From a checkpoint of a small transformer trained on Wikipedia: 26 layers.
Each number is 500 + 25 x the weight over its row's rms, rounded and kept within 0 to 999. Layers, rows and columns count from 0. Numbers have three digits each. The size before them is the row's rms in percent of the matrix's.

# up: layer 4 MLP up, 1920x384, rms 0.0483, rows 1325-1349, columns 128-255
# down: layer 4 MLP down (transposed), 1920x384, rms 0.0454, rows 1325-1348, columns 128-255
up1325 058:516496535492474526509481563502487440507495491495527519506451518518498459503525537514494448487506511483507521536514502516513539506523504539540477494450471530541470464452486538486492480483540487507494526534546496472470479540537559514466499478468497481478477461501480523487529488534519511480517522464513518520485455490550523558484474534512489499509509496497473490464475454529483480473489
down1325 052:520485495508505551479494501510472466507507517455504507558518511527524498457506474499517466490504466437498482543495457512501484490544533493496531499522536486512532500503498530541472543512532506489479497519498529498502505525519500527511477526547465497445529511490520518535479465534499500505542484488555531506486485503454552473538511463529528489475492461468502515513501487549482492538474
up1326 104:494456490436501525505465477459559522541538538481516470505504446508488487505435532544515479462491503474456487511515500493489508475507516522484472488497472484496470490472475510522492500501515516492463500517489504506481503510502489510524504476477521483540510485482491486433532542486478504528520500534506473494528523477529507474521510484518520482546476480489498480469486511540528477488483
down1326 103:512515492482483520529490465462506487525503509481540494484496493486493505504486494514493492499483479507499507478504487561508475499495498504528491523491520509543519469483498499485530447497512476544510520475508474499493491520501504506558491529507502499548497524512492477459479471468501518505475464489543498466528515490533525507499494472525473516468494540456518495505547468496534488495486
up1327 032:462488530514494490527498543544515532487530459439486469460474532501525507535547474528504496505513562528487504530503529549505522538500506520493481536488471525483520500467497515512512506461513466484503528527489525521559505514480521463457518489512493481482495449484511506490522481545490504534490529526514533514525505519522462506507454504487504547526492460477495448440472471531425456508458
down1327 024:476499507496455461496488536476450491488473477509522498489513489500489502477492541537557490492477498504545458477523495523466513501517491525490486467502481460530476482545476475464510488506511492480537545492523521488461504504488482519457485500494486532523454528536500491495505519466490479524490515498530493492502502533527479441481514477487505476537522477476538524476487512454498530526510
up1328 097:531482522510463515508549502536523491460511533476492518495505515498497477492480517501483557479460514523478487510493467505518525496529488535531466488529453509452504525497505545497510481464508487478494485528516462502528514504513500504462542491516552487516487492498540495467470489519506513529515496522470509569512498488510507482479499511479482464521489497472491489490524475552492484505505
down1328 100:526481491502475508543496502519459476521460507517486563510513509482505531498523494559507555486461461491510479475501482470508495508494462492464484480537489529476495513518523515484493482517502487509492491488509528517493500479489487508485478467523495486514503538498502509508481524517490499522477556462461506518515494472485497452511516551503506473480471495474507472465521456495510524553531
up1329 095:467487503526490529508554506471508502450524491530482485514522535517464501497533483477502495496524485498574484496488475504521525462498519500525462510458481498559533443501523499500470475520508494475526518484487504489532535457485482502531520491509560528431483497516489523496510458507480505487548463546492452529490499492505544523509501530448499514516480521482491493504531505499521464486524
down1329 100:463457488514466499456520514524459496499510471461461490533494519470501490490520536505527513459502500531518524515493527511512481550491481492484506472509504520489504559515538495517500516481522507516495471476542527496470537511492474485513543509478517504452457529514468491522475520499511498468534494507509498500481531476515441519493544494475478483459485552460531477515541468482531494507504
up1330 109:498487554510547462504464527508482480546500469499482499462510504475464477490521429521506449555498484479527520519487506510469507497511522481492492467505509517523463503465461516494505517504511475509457506498504500432500527473489501488499490513480485512472497493452445531465483492539511527505461477512475455517497506491558492532544468530482469475526479494499489506499512519517461496465507
down1330 108:508499538528516497481535464521500456544456512486494536515500502480450513454492455488475527515533442533533490468489512479478489503511544519482493514500504482497471510495512511510482524528495508527480486488471501502479463513494510543491489491497503521525479488480500519502508484497541483491474496487512460520493523494533476513532513484463434501530460526497467522525491544472512479504526
up1331 090:506493500535532538522465490476497529507489488471539460497493521484479530512530521509482458508470515525492518521494458493514528463497535476478467506493530472496463505491507505495509484478513489487523497526531552468488469498558492494517550473488536540490491489497496477464511510494509502469527507509512486537487475483535482516540500490487480546466506471456519461478555500477466514537504
down1331 097:525495498459485542520489511481513468524534471510500490514519520499488480551526488490509568533512472498497520487503455465525540537477487488532481483483559514479508485531481483496522494567500518462493500524497478494487535456455525514518519531499524523479488562531479469489504492491498459532538497503514486471509502492481555455515538512515549464538474477515542512479538483552548499490516
up1332 093:512499514453524545515498512478516467508515480522476481464506471511518520526495455542491511490495483462462497491532476497498568509479525495502458505505492487471471478448498543511523448528541485509520523542493529518483493480480519460531505502527467482528493477484495511496444444495465524491486528511545512477535477517517481494466483469485520503465475512448497505432510497525489501497515
down1332 093:533533459512485514528511459515513475505488521488512513502500547447489531549505499504493529498545524503481470498489522531508536507500488525523503489497513474494515486496517524532488481562500482514528500527493488512449479505484503516532492472518501508542510491467510508528508486533519497495492510520490466467515496485486507472510484467493465518495506519501520460495479459497499522502493
up1333 101:500455455460503531486512504469461529504493483470495504528448492490487499485472488500478477491489503508529555516449469520531528486493509524505480514470510474511462485492496497446494516477478480510501500509503524480494512513496504542489500496487502522496512489549567480452544530510491502510561504540521483544527496519534484482495510519485507501475587501523505543493503536521461516554515
down1333 100:542506528488465540533524493496448485468502500536502492503562484471526492502481532497529496537503458518478513510490494475468484486492495503526502502486530482476493469515506526503480467518486520498549480476493499527491501456474505549494528519515533515538499556474480502487487460494495505465529543482456481540507510482517514498497503485537526487550473509502512495500503456510529459506578
up1334 091:468509485534493486502505478528481528475472451491515487507512517515494548504460505504461514484546532486498527518475522509506480488509540460532482515531492466499487499501475487474486462501511480530548552564490494519500509501472496505481452489503500493487484483508507505515511487502453488470521496500504528525529528445509527512539462517510560531502476541483497487461532510522474489506515
down1334 092:476519533478482506537507520495452528481483500561481516536522530495521451505508480520465489488502454484513504520501491497535507484455497491546531497548546455449499476509516502494470481477513487477511494501462486503474503497444492498454522542507506476477536494514488490514462469498507514514516551461496454460474505473495498501508485485549513508481495484551513462492503476538505515467487
up1335 098:474486522516480524492488486509536495533473489490550474489511508472526500509472565561436450558544519462532529525502514496450521479528524481505515464513526495508488522491472513497486504477496480503476508506435480506499497478519483504484543456524536485517491474499520488473475494471503479484526483504478493485501504538513498531453482486545521505524537488474449504500552492520510467513506
down1335 100:518495475514510499477515490492511533489538488523490522574505505455499496516490535517483478509497478485497522485520472490532519478530529499535509523529561487494523472473521513566493510525528486499450475498507507480485504494478483452533459488495507498518485473475549534524515493511503528486481467483471520490510497516473511503475509487500502495523480504509498487474534516485450512505532
up1336 105:490479510497512493548491529511515511476476509505529494520505479551488522496493477477507496467563548486491480521522490537518556530567511468503500514515498529465489494463483533473481491511453509512468504485505497481522463459548520521501516515461527492534462487521517506499484511503521466475552527522504527502520473481498494526497476489502487496493467503486432455471504511511497495569485
down1336 105:492487463505509539493508493525505486479461471521527498502516521532458521477500470521519499498476477496540501511504505474510496533493511461502503468497511476468515518481501474530544470516506463452482514506463501517488490489466501472500528566493491479478504479520541475471506524487525549420538462468519548565478490482513500500463495450535468506504476490508451518458526457524525506539538
up1337 116:470503526522512478547465496481552483472497505485516501473474512520539467538479504506455484515555552504511501522505531519543522511537510504486506508471495515531510524485523513483524464511485495491504478489500514494534505497462520506484479449536508513502485477499484504503520499545470463507500498469483499511481506511513516578511519475495529570525511504460487490494501477494490494507510
down1337 114:489495516483501489506518502520496485474487476527482478499539505513477472477524503506521511501495503516472488482498458444501492510481506498540550478475494525497514505490507472512525479475456530523542467472494485480458526492515539535493537467513488476495516508489494562486505542533489512517504486467451475481476481517520527499534513498526529524505481542540480525488538525486514467424472
up1338 095:499534493495480493510523508516563526500564516504512474504441531457523508564527484470509469513489465467453515473461495505518489532527499526484497491499518503464501474494492552521521497505511493512495506502472513487506476517516531498493515493518531502533485458491466463477476495548473505485523479466507495494483492479500473469480454471524500492490508464495449523527517508529509519510499
down1338 097:490529471481505508490473498488534451513501513516495531536476544490510477537494535504477513480521499493486510529458531513496499500461490502490518526461551506511501550506517528505556481521504528469532472479486501490491489510518501497542456477494491492508490483471479469518505487514461532480478502486525469524457512464501472495488468503468483467505508438486493510514506484509540482494510
up1339 093:486482529462496471525533471496479521507495502513487532526514496582447534481509470485489486515492511496500513510520498515548503458496499479532499513530453555503499513498518537468486502471479506509506510493507500496510482519531543510492520460497504511474506491527524510523522514458453571499524513487479491485523483517502422521507509487511534498497520494502484518487467497488509487477471
down1339 092:476486534492504497499498487475454504505513506502472486489533515525458520464521564489462504549511518498478485493535499544494513514515461490495532487497510508511473528498485518503524522494452484481534509465495507496495492532498542554487531489522466523471533514536490470517549488477510467509483498474500434495541563531450446453468460449462499527515516501518501515520532533526510489498538
up1340 050:527488547546498509481483513507495478503524507456516497499512520505475528514541481489480478541530510513530516478489548499503548513497503518506500475477467499503489502450500553500484487468490565545506527539544494453540499498493509455518542508507517487500506446494481497517497478529498459542540508499517540534562487497489449492523519517486529546530492500491490487447555529552460465526471
down1340 042:466516514466500530467485479496475481444499500484493574531504503483447523474490494464499500522483550542501489492512521545489513510483512490512461480456519519522467455515503483475516511548472529543458487488496476502474540499487471502507488478479480519505448542498458475518492519498499509487476452538496446446458544476505437504517501503495485469471454524529499477508499472482509535442548
up1341 100:539480506528546491509528491480512519501526505482517483510510476481551517485491440554442457497497508503495561520505497474518525497513531575504485496429525530482514476475499515480470512511514510470496529504516525473500498526531514477507486498481506489549523502518484541472497493520477497507509580537549520468529446478525465504484497516512518503494491469465514484460579512540476475506479
down1341 097:520531481477520498527512481482490551506547487489492471498539480482521513506530504488489476512470461507518511500482483474522504502491566525520488530511501522452530451467532528499487521492537535508470505464520503481494476503515510484516509545471516508509526572499483502476469538515495518521506568469532485472487486488535506498496520518536495549487514487477493468486535524520477530493471
up1342 117:493488491496498549529475509478523473466534475473500469491505508464478508530478510547463495535525517541531482489509505514514495495516487502533486492484468524508485484493510508468480489464533506520508490492504544524496526503473523512467557498460511499478507482490544523454488499502524473542502518516456507454539471489483480518460507513515456501529442448486526496515486484494502499473542
down1342 116:470499516518497504506483487531476503534555551506482513504483492482528519514477496539532528520518467495504517474554517487527497501537482533511500540533520487510495515485484513513472449529526535512499481515512547510507504461482488520535472527527529489491475473493482489519474505487505497441463479539528513490496499508530523488470510497512471526489509494494493496521519506517514505496501
up1343 100:441525510527458470508492520524497472455473511526512518494492495535507493505523508477491476458532514524503517504473516483500473489522505491514506502513479467553479518489515516448504468505515508565506519521519493473491482511468480497468523446462496404507461480519487527559506523536450503497500491483527474537511494525521455535489473514536534470494488516464468486491557487509480480519494
down1343 102:506521500524474523528528565496455485459510538492458444543516529497501505479508514506517471472491475494487539484489459533534431490493536498551526543490507460526497514525533481509494511549487492533497474461498501470434506489485456484459506527457461493520476457518519491545477514520454501454492526475545499485475486526526497496464478466539505470491497525509516542495513482550509478489482
up1344 096:521512523497551491506535484515524534510479470492487508523442479525442463546515475470466519473554537499506499491463511520461509530548464496513493501505516466515496498498512500474521505545545464519496521541514493496486507505497526505493503491520550484456508489520514500456499480492489549495526512458501542529508498530466490510483478494547497487512532546480432454536492492478532460462513
down1344 095:539539499507469496516495497491510467474492517497507512485481482467534519503504507508491529537487511510497504540507493494472493474551484541518488497491495451508493489505478545484469475463479548503500544537507494434551524512474489438491500497494529493462501575494525542498494503538546514543446521513505467462504491482509445508470500476595477496521526488491540465508505494485476521523480
up1345 104:525461518527522531491497513482515516447489514474491492468504500512531520505498485479497473493518485505550478515512516514514509477503547536484514475514467482468527486493486533524472554530497520483520507524461453493493507485500492460447540493512513513486503488483463532496533486499466465505536510492498506508538516550528481527500491509545509503511492525494504484514518546500496483502491
down1345 105:530487511508514562480547453520561525482464505505466497479511433498512476511466494497517506489509515468484519492481482510517493517501548496472476492474495507518497487485466492526463493474448490492473489532489488512484495503512486519492503508465471520542473515548479493499506506431511512517480501505530511512486525519485523509479525485499484500490470562498511451467496476481489475521502
up1346 099:499486505512533487504493520505546435512479478481536511490457509500453488471478467496502491517506503540480510498474505527500482474487483468522513473527530513528506468480466518470515514529515542515495488529497493477516496467494522506533519491472481508501452496544498452505564543560505513511523457504476573505500472474528473528508466500474508478490457490517508465498506513518504468465468
down1346 098:486513509507497504496510516521489477498545477521526497509481492535561499519561542504517484522521524474507478528513479486480498481482542514495493532488510490424489520495462546471495468514478508481482535532504458525516522522496508456568490528516481513503498515502505500511497498512500548494474489483545531488477522536489534498473501468450471538526461463470464474478503509466471519478544
up1347 105:493478500472536517514500508498476468523531518475537478483461474500485483498494500466515522453531521513467522528516522510529506477512515467537481505502513467482494504455513531505481483476494513446501467444474516533508474503501508461539492497498457432491448486503499530499501525488487506552498530507517495522501516494532523509505498493516453498502466444499440507518488487485489522513520
down1347 102:462521564502505525534463478475482504483479495498516498469487443464529486484475511476509515508479473479490470493473513478499492473527510494529489532524503485485493476473510497480513468507520519496501497503479519501492481482538489499499514496494493508437483478513460500503491542446508500473507479483513494495489503469534504486505523486480461482510453457508527486530475488513497540524524
up1348 110:507478511486493504500502519490512492492484540498487521476486515519457495519485518520490514520548514465464582537488514516485502521464458530492461517471466507507508515477521539533508482524542534523544499506481473438492553518484509463493501492498540508507528492536530529527496512527486515566521517514507555524499470487484468496486489495520509465492461512505503507421482516545468457501490
down1348 107:542549528516546497485515519446545493534492482499526469497508481465500420509498520513533538518533506465499510504448504495504441464481489501504513529453490513498527534454478501463494533502528545524502504498495479483482485512502486505431470512463514496492519578521489485526505511508468511494502483500504501507549495496514513482532500527463544536541476512480502486516515470476531501504506
up1349 104:484471510517467518490503482511542479529496484455485530470533496481526486499491464467476498527517506470496527523521513509496507467490522557532489495499500463509476534475504523523515503499499512515454459510466525475474543528530511532513489462480521493530465493496507501466473512484537508463539471532494481521545508489464523531477463508504506539532474518491517540516489498527498475500461